From a checkpoint of a small transformer trained on Wikipedia: normalized values, value embeddings.
Each number is 128 + 32 x the weight over its row's rms, rounded and kept within 0 to 255. Layers, rows and columns count from 0. Numbers have three digits each. The size before them is the row's rms in percent of the matrix's.

# layer 4 MLP up, 768x192, rms 0.204, rows 577-613, columns 0-191
106:124098152083110159091103158134101137138067218147084187140126135143134155116140130168095111126103152116130126141108163105062174107069145113103084158088099141092125133128057143143068157151099123173172118175114144091089120155117110131137097162088065194134140108099068144169062089123054141081109125149154120092111088113096116162043127108108133167094152073124132106127100110144130125130092104125165140125155101100145106187116132161151176150144134107168108156148099092032107103126104176141151125145148146159116064133163112085109139207120062115134144140148205105157166125143153132136
103:089137149095073184077106167106126036133105193078132113147124160137133132126150182132140195093082071118128142180109142197086112104210097127170102127102167121151118119153105151162121038088122126118105107118089115120125140085085143129079165126092133138209108131165096125106146138168127121111154076155102154157125152189135101152146148106158169112106128124132124116095138155166178044078094098109087153152152120128117151134113090178167153156126140084123086117111109123177169148095163121074143088158103139101121114180144135140151171150147112197121133132122128102101213156137077115107
102:142172104107054099151151156124168181110136148189112122208148152076116138163110164081098088135111119107156179191111106176164122082126138072088156136143102167087125124082139031104144147107136156182078124178141093115110068115199164139156146102168119140170140156136097118086176153142059128139171087128129127115135120085111196123123137095121112123065085186130187145124138103091155172091151110158145114103110130091147112118092136107111109115152101112114130106120145131191095084146182140104107127103128114110099125158148130106152113151167154098137164074156118172156151130136191211164
099:120207141157130158104118150122163155136135103141154166128159076223145148123191106139159146194158148137142201124118172126093161133105150137116160144127166161181144119093084081068119107061160100098105106133117090144145149133099187163141084086198167153118178075099126115131116125155095193126089096088135127147177169151151100160127150163180058119142122098125153122149143108137147128108094146139088145129097103112149098189169071158100183106129108178144185092173117139124143100116109106126143138179160119163102187074133155135089128148181120120077165074153159060125161109116126141117
099:097117132123122158075144148152153157135153120138128098162163120069116134127181125123088208194104202088052103160147132160097133121094083146110130138098101121083097094147160130099183118126130170142064124103086118089132075161170111121164175184137173110137119110114166104116102150119092174150181116127096127122112176108139155144128124131106154120100081135078119123120076111152173065090098121139164119184097075065214151106161117102166106165137164122159130116127065141117129115112137149137159142102161116207139086124079085149185116126073182116076181092160130170103119109151127177142
098:127162074105123142131168136127126207114165064109117150155143104077121126158114153174133168134153165104068076126166132106162145081099105135089159093155120165207110116167089138105193061092187124127122067134162099118093148084146103096125112155130091141126123109115154082152131157144131120169111160174117101155101079139128109093113151121057082072122106153115102177123049125136146070152109140148166140157092108118126103180161148147131155180142142129129161189169188141112111082128207139158082148084145147173133120163117116133077138065155100138142146104087116115162079174131122140058
107:107175146064139129170127173079173158150143140129106083104163155141082090109182098163076094157123167162192151121136152127121113105134182104052200080192148143152161090158092096118107099099168112132095134117167154123079128134156109115123178133135121092111105145191137116124131105113170103192143182104090069114100123101092141169129093129157173106089109121064119162131137133123108054082117166091146179121133171196111167136182111118117153141113104087094169117141111159132138159141161106124130150160121125115154127093169144049111132130173177058160199155129117108096145096155096169139
099:139118154101103202139110137099207141158131145137161131167128102072146167145190136151123102093088194085140181176152168161159109172079126106155118133202139141091129112119138096122125130115113087108099133123154136099148136091134145188120145059123168119116151150117104133164121129122057127162184118147143179200093140118059140131187129164146134159163114065083123120130130117132089157120134125161192085158119198129109087171123131114160127128129226120103162123136102125065053130093109124100103136174186124108097078093135174098142114202107139138127099141169098123128127145138075087109
107:089185125094112076102159128136147177104073097129131136099097120144150149126111155139128087129105089156175120146149130139158169141108102107151044139140116137095094103123111135070139179135152095090160125127139114146140090117102136100132144066127120145135133062157137123138153094125116169149135114179127145148190046089043165137188125119057092124133144114189111150131123132174206167076138165175122158099120111132135168161107136093158153067151131115180116146116127114129110071067160147102147103144104140117178131167164157117091090196130095139133137108191145172070201150164182186087
101:078127138069127092072148138100098139066111115142132134119153087155130129202078118131065145112132076048124126105138201139138122100138113093119124226177145189096121155165151153187133140111103089171167155135095117126102144141146114131038114133156141167084115137144123137074120094168143150137114097199125079117101092147143078161146193158156090074176110172110093146111107139136142156124094133163151131121228172099149106140126129118069193116159160109181117138148183116161129071148143189118141127102120156132095132136109117127127113140061133153137127109164151143132111134109154128190
109:095121163157088161152142161144149176152171137139076126115183224090101112135132156160146158179111160146115146171090150144173109111156141078139158096142111119079122118036137140148110090078141138144164169136117114117135080035108121143103158104198173164159177138084125122099148116131114169083144126099188120125140157182133063121148124137110068081175091161154162127105124126169135146102133185112157108095132140163139139103182154046098151132157144112145169099161134160135114116094158080176141104189136123118119167117143112041123099105104137076144094072105137154134109154111081101138
105:174163091092132096114137122205163122116135144138137138156085168141121194070120121132141112128158128091127107145155103084082153144155068202119136136077143129097109184094118128135123083105181077169095143133143082138154128110134092138127169130130093119098084170063061099157144140068104151129039133102096150143140085058068142139181124156089151156074142130086100169151165146173127209143168125082079054152148101130086148133107083138141097128147138185163120099107135084143116113101092087154169154145135141098192145134082134098142104105101147112105105098130158143145086163133148177102
105:083145112106078141148132157117167163152102135138129087151172099134107151083081097131106110077174200091134098196157105061166113121121143101123128070112143118128156155165141093170094082108108123137140040123056111140101080093161157141116131140159152102128121103113086155114124116114139125082072156209115128148160074109133098143128173101178158172125080121132091168146125140140136191172131080127188160171129139169219148112120139123132129062141122205122143137147104100200114127167093122118111102124108098172088129136143129139156154157162162135122074142135134122085157193090203129115
093:127155194143130115093119191136137118163103121191119117105152100126105113121131134111129104130132097126113084113118114133078135119146160122158152145103086129137121103121152138120178132179155132122136091186155095152092039101096144123140152096109130146128192112154181125111067146168165179111120135155191134079090146099170168118123127152067194164087113124110102147126097175108127124141121149122089160124105163035105143141094084147036137140069183121068177145143054135051140123135094130155114085168095113149130161144099071148139074103101127190103122090139128066118100083151120165188
107:106161086125120144113156084138169137089122148086102092045122162114097149117209124162169063182132092124106121113145163105166134097075160155060119170144147142134147017092102107126128108079097137168111130085141143112128143108101145106106124090062124124136187114154152142128132143149100148093140088109138112140158090065103103114117175168121159151124127150106158168106102076127134157190106115116136143138082118098128054173122094097134095131090076179132141138157164151091143140134149122076169177104132125114100179169090087114079104092109132037130112150088093133180130106168075090155
103:128099148130125148103174153137111204163163161116139127129127063107086136095120080134157116131110123114062115143166123103171146118117158118092138148116186156138142147130090131106124163068132147113194184101124155064093150114107165078111087137188163114085127119166198139106142159114084133100110208152126105088167126090060168100169145151144096135118077140126079083099165122183149155136148109118099130150084146090159159178109077123133093176093164049209094179135119110124102152143101114131134140188188126111126132149138210134096087142122176151172148089107137068143095134147120123124
108:152148101142115145189104158137168096171123113161094109100127131084117097101109115116177128121081153136134097114195107111144102127099127094117080101154119085165154142166050097165117155130138113206114177111130120134132129139162150080151128078139152080135091132103139156094112139121157140137181142154158187143153148080135094147147138061154189104183097121152150136180096087164139146195134147122162129138079126196118192178058088152190170129144128120173102134076163111103132153055142119156115184165159083139098072102123091099176124168152095094064098112138122120160054116143107111141
103:122140146119139106116141138163156145124159138141167159130148138198101091060114100141132078143091131120144113114114163067122164074106049184150178156130126075101130120119101113114122185136162056140068170123116097198133202102141124113157160122117116134129174155106129140130163145128111059133072126138093106154135151150105171172201131115068092123146122106109135133111147150105100110164192092135099159144072135120150102165149169178140104116075144117063094145112135116161162107146164161138151130178077081203066169120095153127177095087131123161184123128166125048116124128080134128080
099:108110176140139131116144149097154150079179094185153101122106170163150100113138136121128103128085104145145116180129148154107104113098149125185149162162081097151148166090115100143149129143092102120107092171135103119155141087142068132075165146139118081210157098163125132156097158082205180140170118102157128082135128157129085061157119110058108102136087176119111102101112146119085175085138147086108106136101175097125130159117087111134151158126083071161109131135127133122164167058099108098108140185134126125138106163145088016172171128124175105150063193170144136175169104111098086097
103:076148163085092123118131128109121200163172094135092109141142166119141139110147108183185072159122047162130098109137147108092159134186142180097160140144136102121173057106147122133156102186111132176126089140130147145147064192168104149145171163114132126157135071145201176078163153101138121177167127190197142099070134136162156081109151132118127098128128143170154147115172126120087117141087106100092186162103124147120152077134146118132097105128171129113121094069185134082144156151192111060128161130099148133163101098180119096117111142088130138093064119120172093161172138145105134150
097:132118134186094135166145120128098108137141074124077107124091116125132186108128177116104070069180150099155084088134158102135108125096120093093042168111099134151198094026098147093129122138077154105159136137185091126155103119151090186111174184174146168136118148138113111075134149093124104083111099134122096097106127085161106116110130104126118109096121141103224128151128128141117120111136192064074124078124113152142154063188117160172118071073104116145133140111141157150149087143163137094155144162141197141133172126133123121097149177123133072139114099165149087106168159174171131107
095:130119107083104097165121162091153119136146099133111132140116156171118072099114063158128146071116139093143123079080118110127194138157104053106087164085134074227076124171113167154090098106185113069118118122126144099131112116117135141070140138122117133105092148154151164121160117103133121107196139087137111151075100167131134088192114103107100090141104103131080232142094110138176136156178104112111075130185143159091167177141091119141158140140104162106122145090167174197093096171177106156127115125120123151172077090119069138145072115154138094125151127123112125153179136078147155112
097:102164119160135130133082187069128095184125097133119134163103101130125188133133170117187115160108126147110128147137133106126169074141026151152105137165108145189116127072183142111081116166137127147140138121133164100143109129077183096094124125105141154080089129166069189148113108126170102095150152187076210165110090148097132189115151102135122171107121085134136093162110079110143085157126111128149137150137112119100091145119141124097145114141151142152098078128128090120073116149146143178047115093051112115183177116183058124121143141148218122112112185098099111151132130180123135133
098:097157103118094151115071174134107148071149124145122089129173104144127134134176133160134187108117114120133117139087183081117164075145114176125159159135078133124158111098144146102076075093100112102111124125191162105212172122084167033075118154120070118131178078146116109129100122107036137139118157145193099100097131143097099098160123102090116149093113124078195094103143181179101174217140163191110166100179144133141111107129160103124099123132108188109135126092130145140169076134111105147120117139160086140096074112119129113101139157161126086143139135131191109139166117124179117119
116:114105067106080106169151118087118053143152078165092140139148076111157133148071127112124161145108095126177151116115173110139161145132094110107129154193125085150169113057116108145140132093104170099109137088110173136117147097164169128144161122105171146095096128172186118094161150078162121118124165129210126125139099127118168180171106094100133140119123105129142136158087137097106082163166140160171141131161157088119125131208145212147159158086169157162029129104110160150134139160107124183133123106096147068121141143102130134130124152144182140139072158096084177141217145097069140135
094:129119173111110161152178111085134119108150115154101100120158113114215090061105089141146141151108143141094150108118168124114107120104171130137124078107154161104168110135068195101096073167163110101173125138210123173091089111151051099140115139145161130143170126124123085162108097187106126127111128136112148074138162137085047136201125132149166143159104111131142101146117101109164147132157156106131148109181132190102118160198108089086191148095107110080136194076126069168086115136097152120121108097114124081110132182180130064168102100119125155056150115111119104128180128141091101127
097:121112137103075112156095127099143128159119129146207171118131134167151137166183118128148148118113122092068072055238100140099161111135119127147168144104109117143121128122120145107117129065142128095126145143145133121149156120113092160184082071106099118102125094152197076118139133089167118154108113156140143125181093152130157090118065087133148147056112106132133124087075139169195173110150146128068159131099090149102140104141153118080127136103159129099137171112148146129108159070132122132020087101127157092162117157047111093177134185155139176201156157143162161171161143134126126126
111:104117081131077165122122134162163167066123057119148141126088210159110152114128159067127084149088140124141070144125127093129115088158167131083122179168151143123126159090042104067124081073088114125160135171131103161092207102068146204150139129124105152079145154102146079127082080124136174097175151193118079164156104106128102099091118113108123130101122205118144134079121092131128135129122103181163079116144128123126109158158099151160148193149113094119136149122192134081068124161131066161146130104101101127138140103136119160126121121104166184130093100151142133110121090124186120150
110:140154119092061116095130171132149106141127185182100155126119138149141095075155155146111094147112132144137079058122144118141109118116102143118170134119174098163169088202151114084113118120089155180131168172143141231156101108077092106091127087077104129168115137136132108151082104168115116031070116158127140132169115105090126093142187086123107104135108132118102138177100078136141132143133110181122167141146100127152134114152080138155160120169162121169091124111139108117183065115165108116157140207171110087054166144193101108158135089136132192137082110100119099118146147096075176140
104:078123124165096111161138160121104108115139193124130162140165089154150130111135115153087188130135154123145169144108147104182124088135111108131077143124086141176125152204163061086104154142103173144147091116169102057172059149151090067102140131121070135118181095077117161061081133101153116156108130092105075113158119140173128140084104157119144107130118201085147172128162158159125109151081164130127083108134131120174156185112114136098104143087083110143124119163110079096130136168086091161148056087137110080137090157086123109103141198163091116075150130121120157061184122081111113119
104:149141122109089123118147186067168098174089061156138159174137156128131110105093166161152119114098152099113129090115115155100148158071039099131137084128122125126150149138106089197176143144191096151083132138124114106155136063165111095163110127121082132180109076116155197154132124151196131163113118096138097168107064105098144165131182123103112110055141081059121141139142159141144117144144104167190168120147165164133092117128160171130143145144121097145145173061169154180091120141131158146099168182173099114125131121192144102087131167092170126140151091130103136113203106109136072096
103:094107099111139115110115112114156155157162129164158143161175164096118185111084113059189149153186127134135149103102077126120122102200066151107151173134078104107063165182082138085133126136142096093135094126136121127123155125100105151148142131104086121129133138123129120124096141121147099159139140159123158080190209139160187123145137142225111162136099127120156105114155109122178110173106159193181114142158094152076135176075131115066103120083108168097074151158112084111198153096145109126137111125119135158107152156147062118054169123187124126110115117180188176164121174122150113145
103:123134134096118169105120181100141119117113149061147122135111179121129124156167121091143132148199140111111099160141144148133117105097098105175157114147151134161123136136109107168151094215093101151092137053137072107088125155121131186137114139171072081122151110068137062153208113138130141107198114105151137154143108147091116134140076138107203174117111138112071112109105193154130103149143128181126115074120103069163143158100155123173136123188177076206124168138121162081145138127079144137123177049101108135086112131112074058124102115095150159162162134129110093131150161168170118161
105:101093092105140137138121151181144116201109143109095143082065131167103084136162192115177137075101169171084063139116152052175124070151085119149128161108108091106143110108126171098171138108141140170150128130126138105149167180132096147140085120110107173090051120126119094105203140141085103088146125197187099165137081154131091172128139115104136141094143130074134188168115142174150110137114204123155126156131126139098092135163109122145122114122126135173093094080145144136165157118169149134159166224157161149072146204158096124126210128102106151134128128149115134116170142129126134113
100:131106143105136115124110106067094145129113112141121135145185152141170120235105110114181136171115161110175119134081113147145113084094143166168216145139149057121110115126091214119098082119111088166128171137065089065174183080153120154123172086150140111096145126150088061124074159180174133139122144093122127144139172127162171116139097125182202125127117083131157115136131145181108138162107120129124098145100143157137122106091135090149128119182125109147150161130074106162144075168092133094141114116078166108137132078143189108108159141150160095124134178147131180141074172164107183127
100:116161149161097067172164142195085122133099134153174121085123085161149124115153098111113121165122157165106140174141120145107101093149176127151102161171081124112115118130160100121119154162161163056096119117122122132164127090137155123132141092091169182181160116053111121114173110093095139122135127133167166121125089145147145076031101089144162150126116095140107103151139066119179066138229173182099138119121101039111161151130146116173128144145122140121104095117160114154136116161096149062097117164160070173119150125135101090110201148163176112121134115145120105159177181092134159069
094:093105121094108073175159076185114155124128078240110135138106151095123188097099084142103137107132134072149152172169150125188134159121115085122081116202120105085138099158121162166170160132117103095129159084124137135115099173138125121175161155108079172145126063105129142128180112169134083151143080173117186107095107172150149165120096128108138114156082032167105175139094132140104150137150098156111126142218170171136092129159088146102111135102124136087074118135083106153074114109155127139146121126159146112106172208126159168140120112125086139103160138098106116142099189138138143142
# layer 4 MLP down (transposed), 768x192, rms 0.195, rows 577-612, columns 0-191
106:144134151169160135087124108121099178095119151152052149148157134164124060149139109092109110074145154184109178121090123155134192155109124106137160159148096109157128194116140148089077125137136208158224131194131111109120116121149097124137111135159130134136156138090147171123091109159119145090150110108136102072152114153129153131204185097084128127169103117172096128110198119093133150110139109085183162087131106068128122081142157173116125135088074140179116116154145148117102193142162106077136149168111161187135151166163134109112143126101149124155091084103045092145196122147196151123
102:131113145153160134050070107153101145109097158112114076064165166116119122126110131104133055132134144114109187160163147147054090123165149138125058129144191130117156144111142099103137135109114078113149132157137188144114105051150091119093149133157129090096107111152160174101107099193103111141104146140146145140128117120129127197132119131127106120188189120155139152143157140103120170199120056140174152101165137181177166142163151106169095137104127112115155071133151139141146095138169109170149119129092138196095161194105150150070098086122105129134139046146100153103157213177152171127
105:166137152163160095116079096144152155120034113114157113128159092123173142126159101132096101094191105101160154103164190125142115183145157086139064123116184149162235112189120127084037121155128125174106110132193131129139143113112133123151159144143087107133131111143105154118164088139148108123111170145145118140196108172164171172089148141162158184128175096146154107118171143089123139153157122119141122091136110151058124139114079103077196172133115119143126119123083132130061141126145106104163190164063103154097116146133085101126090176099158116168154101133156129164144103179180144135
100:125198086134140128153151142065143113164143124157109159176138163156150102127134140131083101086102154178154110125183092125133081120134113083099110108149075132114145148095094174102110118116084151076176097112106118173156154142108104118149139116143082165132094148115093095112170120127149106134113173081171110147155111136089154147074116197128146155129129054092225126138144056102131133043105121109125084126095108123092145175152103125064101154118132146142174145099136104097134138159134080146147063140123103101035117137167113157170118125122187108167103063195144127153113173079134139050
104:133147133191149145072126106141176154143109106100135161081126090074068088103079117198112121182086123156125114189043164129110094130149140150133052127096150152085132129154152114144180159058088141096130136117127115133215132079129105075092085137092174134094126116143133159150149174104142174173134160099097195092089169117141101142137140095148130202174098120105133086185151096139110146091119148142105108143156085084185126120113149124088100100142165140155088136121081123132150073068061104166123147102135093152131120119124097180162123097107103100124158138155094124149183107128173157153
101:143093083167153146130092131146130142103144106162094121103125177115107137118123115179094183154155055117136126069085131117147137137106188125175119131082220185100087144123111144092168137066159103135110106137112160166187118185176088172125112158110050118158181155167148128162193131142072173150170144133145108126152153051146103142123066149181122096161097081175143169132166130127121063143129075156131124116132106101207110097158134110130118110126137164109154106118123201101163083122161071156161098116125145098138132150083121131179105071115116159143118163102133115091158125125079127084
107:094131064153114108158135136127091159199110071151130137131190084158134166154109123118057111073115139097168138130146137156165082168163170132093116107165145129107072111083162128103148093158112105154119113143110152078091128090154157089167116112082132172087176153203131153145150143125120153088146116136120121187177146123213115088123110114145205115130192142090143127133095127018161128116143106147115168158128114124125111098132050137191109136140115128093140132135079119142117089156118085145114069162106165167146204121090109124167169178174115089135114072119152152175144099136114140155
094:155129113138169101164113061036153121145077089141235121122144107116136151113173140105122097120125137150141100088161155082081142124090115127179132121177176165163112115113105069160133117111115132058060123068123074114102134168135145134130183106155185087092206132129146113143091180137096100165151112130142099141142122099102132099116129163095127174202124099087131144119202120134138156097136165103146164126081150078118139132111105141165135137178176127124180123119131154094146110084161123110177127110128150130053174139111141158180132179121111108162125105105164113092198138135051141101
106:141083121098171136128059077113133183125113161128126132125113141097137201122121094106139095132142103168111117168093165111098074127108163133172091091085132107141126125072154109111137121208187186139107155153091096140170116132135111120121107129128091167161118161173148080164139078136123124154105134133091128121165062055119154151170043118129123226132118125159167170100110167137140105145197098087135075130160119108157124089122133129135085044168189184081084136099110098157109097111125079122171129163124130129147130154083147102105165143097062070147134106075132127096167151133162140108
103:150146123149142128094108175103169113118133136145072120164135094134116136179118143142070137111145107130129187141169220130156119157094090126121152142149132136148064163139160127118105114076191134127126139170178080170122202129167105115142124080105137121154129114141099100184121082065132097094073125130077063124103225100129102104116129146041152126093119151090136117112156125103120158167095099182180184093109144123147109100132206103135184105091144118155131123134130139136191148082126148150137083214097175111117134132092116201124153177136152099126160149090157105120179080105143149122
110:155136115124169173131150106124102118140096101111088089090160113103067136127145105151079102099108108196118155157161107138143175191102132125176108149138140102160126151154105153093095145139134096099177137120126170102064092154129058137166090122153146081115136144133103081090112114136185225096169070160139157166125080117122099144133160053155147132113100103108132102155125169097139069144140116135137106103168133147147096113146139160190113135144185106059101119174129159090106137140095054171106116157159121126100127125146161148178182052104159109105157140075057130106121154061149152054
101:163096153149179138100148101079103141100113108149164136081145124106137117161081118170115153150123121120166158173159134122096157149098110141117137128199149120135100116133095105126166148131112096097121122091128149109136163151068140162084153148136071060130103090118145159145122199112217125099133092119059127172081144100140085166149164114119072192195121114138079120146097159161129082141157190124087122108122178122111153094143157176099107110129087089144090138138076098070129139099161138152103101170116199177100166139111142087196153080199090070099124079123129086194114127161102095138
106:158111139142119096127154127157130165177116135123113108150136186132182123068136134139174106107127089111155077128180068174072141122095225084156165086125112130131134189120180163132101132107162096126116129075142141152090120129122118116139156087103083212161129149132121096122124082119172133138034157081168158100132096120103194146130141164103124102149173121102149145126149106105110138105128110134120172147176109101137101100170154162140141115148155100109078157082096096193157083160061149140117078174179096189153074180098152191161122166156118133159096107168188124102129142136175113154
096:115140177088188089127117062118142117117205132130133187144112143090120113138099153158089114126096112057114108150102115098141142068150107166150104132089146142126085162148099158074109154125091090123143123106121090123181079148133178074077079124145127154126124142124109161092049166152187158141210165155150092142153148128102070140155167141120175149128167180101178148128069149061123144102137126146129113148122168114072158153177167152149067106078163142132174150121034107110103174130125168153130116121120139102164125185158164078112128123141111084116124175156152132126092112097098179167
110:156143125112112106133111101168116148193092114172112134170131106114116075111098175116104136064110062119102125139164141116152123072118152133090104109125102110120151117136089132114119147136141079117123104092140127148188112122139080158097118148071105121131147164179112066111132181084179126145115145137146075145113174186157130170106095185116133108144129084123173090094093186113114130120153113129115082174122103085156180187105224160167086146152151096135132152069169102166116179202122139150191144105185166120179089085188114113075110188090161114173112075167115170115106148147155136114
105:130117155166127144162143138115081163175141145110108172089158163059086089145092176085109138139162098134132156070107162152143096106159205135135077153086094144150112146142162138165106117110104159117124082109089144135136118135179163166146118099111140093193166126178130093119087086153071161082152151137167164092132125070076112150109131097138026160166157104075126152151132102135123103110156089138089135095170126101160171145117110064124143158137101102088121105104162156141202113131135134139164151126133167106155084117141082179130075166137096132087083092163066102189101128118195074153
104:170088080163149114175155102106171102132156124120115153095117129141109092147138150111160098136148162099119112095199137193079089173109081159132080033138099108081136104139097138108134127142149139127128141180136128142151064124178104116179134159177142170136110145175151130132123153095134065140156187152151177145114122138055040142150169117097151094148114070138139118160120151093107146106143095136121124156115118117138221090121114139136105210152114110157086169124153125103067109115182113115129159131094109154112050150132133146086141126145113055075145204151134144093078082137160121096
102:086130117156149145132092127125124145077147157136149137128145080143152055163181119151114095122098143114146100090124177121114102115100116161160167116058150167100171102171071103121095091122103095186129096134134131205187101110092112117107089122151119136043114141178133133196100171113081062177146131063174116114114083165106139105150071098127135177172132163155132094133102106118148100079137080137098141177163129144147089192141150082067103125096170124101136123138147149171093087129146139125095164109125185144142106146151180134087129109076178146123127086119118140169131154045122105203
098:108110144121137125100119069132107133127071086151123133076080110106140176106084203086110096143103091103127100172156164140168065131127071103124120150117147111146144224156101188154172152100147091107145156086174158145191105139162106124135156125144105120148106113097166117142157135083137173158149070075101079107110113114101138099126153197102106193099124111119174133137160097171091121130149133086107118110110117181161179147139093115146160206139140104175115155114125168108122130083125119118155074198063187156080141145195097121195132139067100133129168127133135092101122094116172107150
107:101212121140167151175091116140052115118103090140163091104150139116115121086136105129091086132096095174147162112189133178089160122087076151123121107053150163111091129168131113123119119070155108116102072113130141138121177100134103104144190132109117110131131237151123086176174141089112085114132159177171105146141092175097131125160169106082128161105139132106126126080107145146079129065130069168094092119122166115131157138165124098109143117143070123154090061102116135132108129095172088126215114168127127096109120186127163145101151172197188167132105118082138127148125081123129150140
104:131144091124188161108148110119085116089181163138147073117201109184129159194119081107111132147081125135104140170111164152114070039175120167098167149177149207135118141168181180076109145133042116109137129078118082181185163132160104135141142150101097109150098141137138098152118125095141154124151156169158107147157134092218151124112123124140147152129138199124117126142111157177146159119148158161134084189123087148169137112128121124091181134119072147105106131129100099114121141074107182102131164116065069124083147148130137136118129087115153151119100101095110108130134164114059088168
103:074135054122164140130125118163109118119162140059160112135142098139111151113124135151216143137126156188100105164137138149182144181127107174162103149118129141099157115098169125099155178157073099162097108090109151126131143170142133081128187145172133075088154090133207122168151141104121089121151168098154136160152107090150112111104135156097073152153069090137152090139128105164106092128073130171097140083101125127133134173139133131058110092142116125063139207168196110087086088094117151225134132140148082222112101169124143163140164124112103117119148106097080139167128109148124147141
098:138159155113209144130073136118142090118145159132088119116117121091143219160099119133144093114167102141074142091127146132106148124154123159094113109117062181147143128051122096095156099100113184138173091140102085117076142124142157165122094136126165163124118098127111195068078122094095139115132082125101154077128141181117110109084119078136136159146125110133150112130084121114103108105072094133199154079103122137163137085178160140096091111100123126116095130165078140121122175200079131124105115045062124109146136142107065148145145071164184134117133165073096052095140110193122133153
098:179113111176172137120138089088164116163054101171143062093131147135112148106154108102126141119142101120116131165129083105168104096100115126135159174109102103145108129175190164192050131122143159164133108069111136108166133172133131094059133158159145111119171122169110087076074138165181153137176055113135102176123162093120072150146124164153145119085142099088136117167160176095142076038173152131142148132135142163134118207138141119179156140076114088140125106159116098124153137122160110177162154139186084130137097113085186110135144172153164138190117104064124141167122114120159096126
108:126115127133126076138089121170103165109146124108063099113077146123109171142155131138091165125152089169119149125154134136119136169142171103097155156168077117136155151136156153162122165147160123073118142117079122150194137107116088136077137123112181097068142082124127098116177117107117100075112154125127149131121194181077099170153137125167151112114098134070134050142107069112135088100153112126152095111167107099118180114205107081130074042157138102090146135067119107132084075167157085134164084134112137099112145122155081156177130150090121191183145129108077110143120092082182151208
101:175113133191141158120165096116165163171151118084159123152103113182092135148116157081162094125164118155147176136121090128158096162142165195138085081129152183081139151174128153123094110112153161157101136080084170090168195117153139121155139066157112142158117144054101069138088095041120157058062127060137176090121130117138172118104093060115095105140113098133134163162097107116115126132119098155108086199092145149111120127123069076138108155137132136067121145146139112128174061125152133134142163137105136132165135153104083137100137081122106107120070112134176068121114180115083133139
098:192133091119123147146157091121166142140128078077140113101153163117105116147123160129130097172146147139103175156135170048125127087164092166177104132146099130161151193171170066135060195128178107145083133122174115122145112088139126113086113152115189170139075163123123166130113166120087067109103147124173074083156157074133108077102122128139141112174121145064145087157108119079132129098128140120118108176102109050106061132176105108120170134113107142159165140139138155089081167136104106151124162172149087130129131101105122103177131113160152061171105122205162088179180128176106119146
104:060138069100130122187146088168075123107129149127118139119164158150086130130092138115153162165116173175125048133135160105114102122105170082157155073184102156078119115137142134120144148135132100084133137112101143184130171117122092122165177180163137157060089151089078169106152088105170140096118196156166133154141101102149131101145131087113121119079152140081194087146138138097119115151129153197172104177138171123103134159194117193101106199098128131116102149086191111185120157117123152170111140128197153188187149123118150149109173123140181146114120170171133127118125176110130080131
113:123149123169128111113141095165131148150152126136108136080156092160088169139128131135043096159104107161118112122125145093137104139110149137138081186025134137154156090116161101152131107149108136128169105139113164152095121096148151128155131149094084121189077155090169078090067158127114190096120133125085172093177162155116117146170159139105130105134136124132179065100155178063179133064091117144097096148097082119146092121116128109085098098149137074115176127165144157116169131170107126128100129172141159074100138127147089199094158152121066169062187133137117073112093107175109083055
101:163109094157163126167098117148129086089149142143160163131172144142071140105110103145120154135144088148070115149125173092094085123096081091140083149089044157146183146149177142135090164137144126099138098108126118165149103113213090110151123122119115121111120118080124104120048070099092074144140141198093147132172101141164119163060114124078125114149133153147170117119159144105140144124066108096108176149044136137134128120159105089129134167120079117095115133141130142140163125151094122126117083158191183088087113180118190141202162149134103071098184137162176119131174054123160156132
099:179116127174149164142158213189135163092091167146133124122128179097157083136061124131106123058127066057126108133164136169100189107156126148108108156124078119176122152143134151091100138143074126113067137137161109081148161154083153133129081084190080160209108138069110173134156097119122138168176159177104117109072199134107177118142121096124111166150108112148144119092119185085132151095072130150120125124164122146140073140131157095129155148103132098136182082105196135110110121129112116116090162069090090130102107178150101098076145115141145153127131097102123128150070113176130118145
105:158134153145163096168142079125109208143079140085144119139087072156098127184118130093159092124153074174126137106032143108157165131194105079101149141143131122078084120133180149115081127170112159126125097113132141162071146134105104154185131169131136134097144079117126089101146158154173135135113106147206069152180064137123160118103096172150147151113127146193200140128171142184098116107157113117107133126117104087143144154093131113085151174112163158151101163119144122103129157134139173095098064133069145168128090133073130134072138190139103185074152100176131161147127103111093154092
100:124056090086117059191139122161097103172101100100109107143121135131103122105082072075151127182115130165082118134108115109108193036091174140175090128163081124154124129168125101152055135136120100127174117159122111173130156098134165156145082104096111129162155105123121125101135032139126211180151170135146166118087129125161118132117143146127120143187162150120181139157153125156092126156055161149158168145150142152089101101130133053091106126203153132089093172109166112133148152101142118125098147116150121169149118066093125112095109152101122130055143069154148143157137109167153141152
106:130175143139151107128054141167126164112183110132142060121172143175077126144124164164088152120150059101145108145115154135148170128121109160149132121096109153133133111122114092135162120153153137087119110108144223223139168194112129106116083138160112156115076122218126120101107165103126164127187140068146109169173136137173138107152110146154099147132163055141189139106121104141139073137163132147107099122104109086100124162078061137137122106111162149127079060188130083159135123117105130115195111179128141091110104134170115154183178081132132173124164115157147178114185141135125079104
095:139100130156172079165141129108156122128101137149090133158195126122089141136152077140196050144134140144140082126127147201152132147076167121170173104121125122131150104183147098085137139112134098110081169092125113134147131117159167101171175158180134127148135085130136096103130121197168077115120138131170108150129131161154121156100132096159186146099148147135091131131089084118097112139134100161121078110081101095176093051193093093139131195111188135175118137125130164129125124130170202135053065099104143117176159110092124166076155097113203138134144182111142166173126181182118167121
105:119152146136125184123134086118095144093056161098147107101197118112081091148135153163126085103181149148167080146175155145170133095122142120136082162113067180196084183128154116164134164150152140136126097100120098108129138178085110167085122149065143143101162151146140164184066108140131112093176209151129230127119108150154134158110125140146173176112107103136148113115149114138143100125154129084150159085107149158198133089116175133140073196167090184118145132118171212084134136113118159152131133148119189120109164147093153134154165142139148080113199110095116126131102152097102118139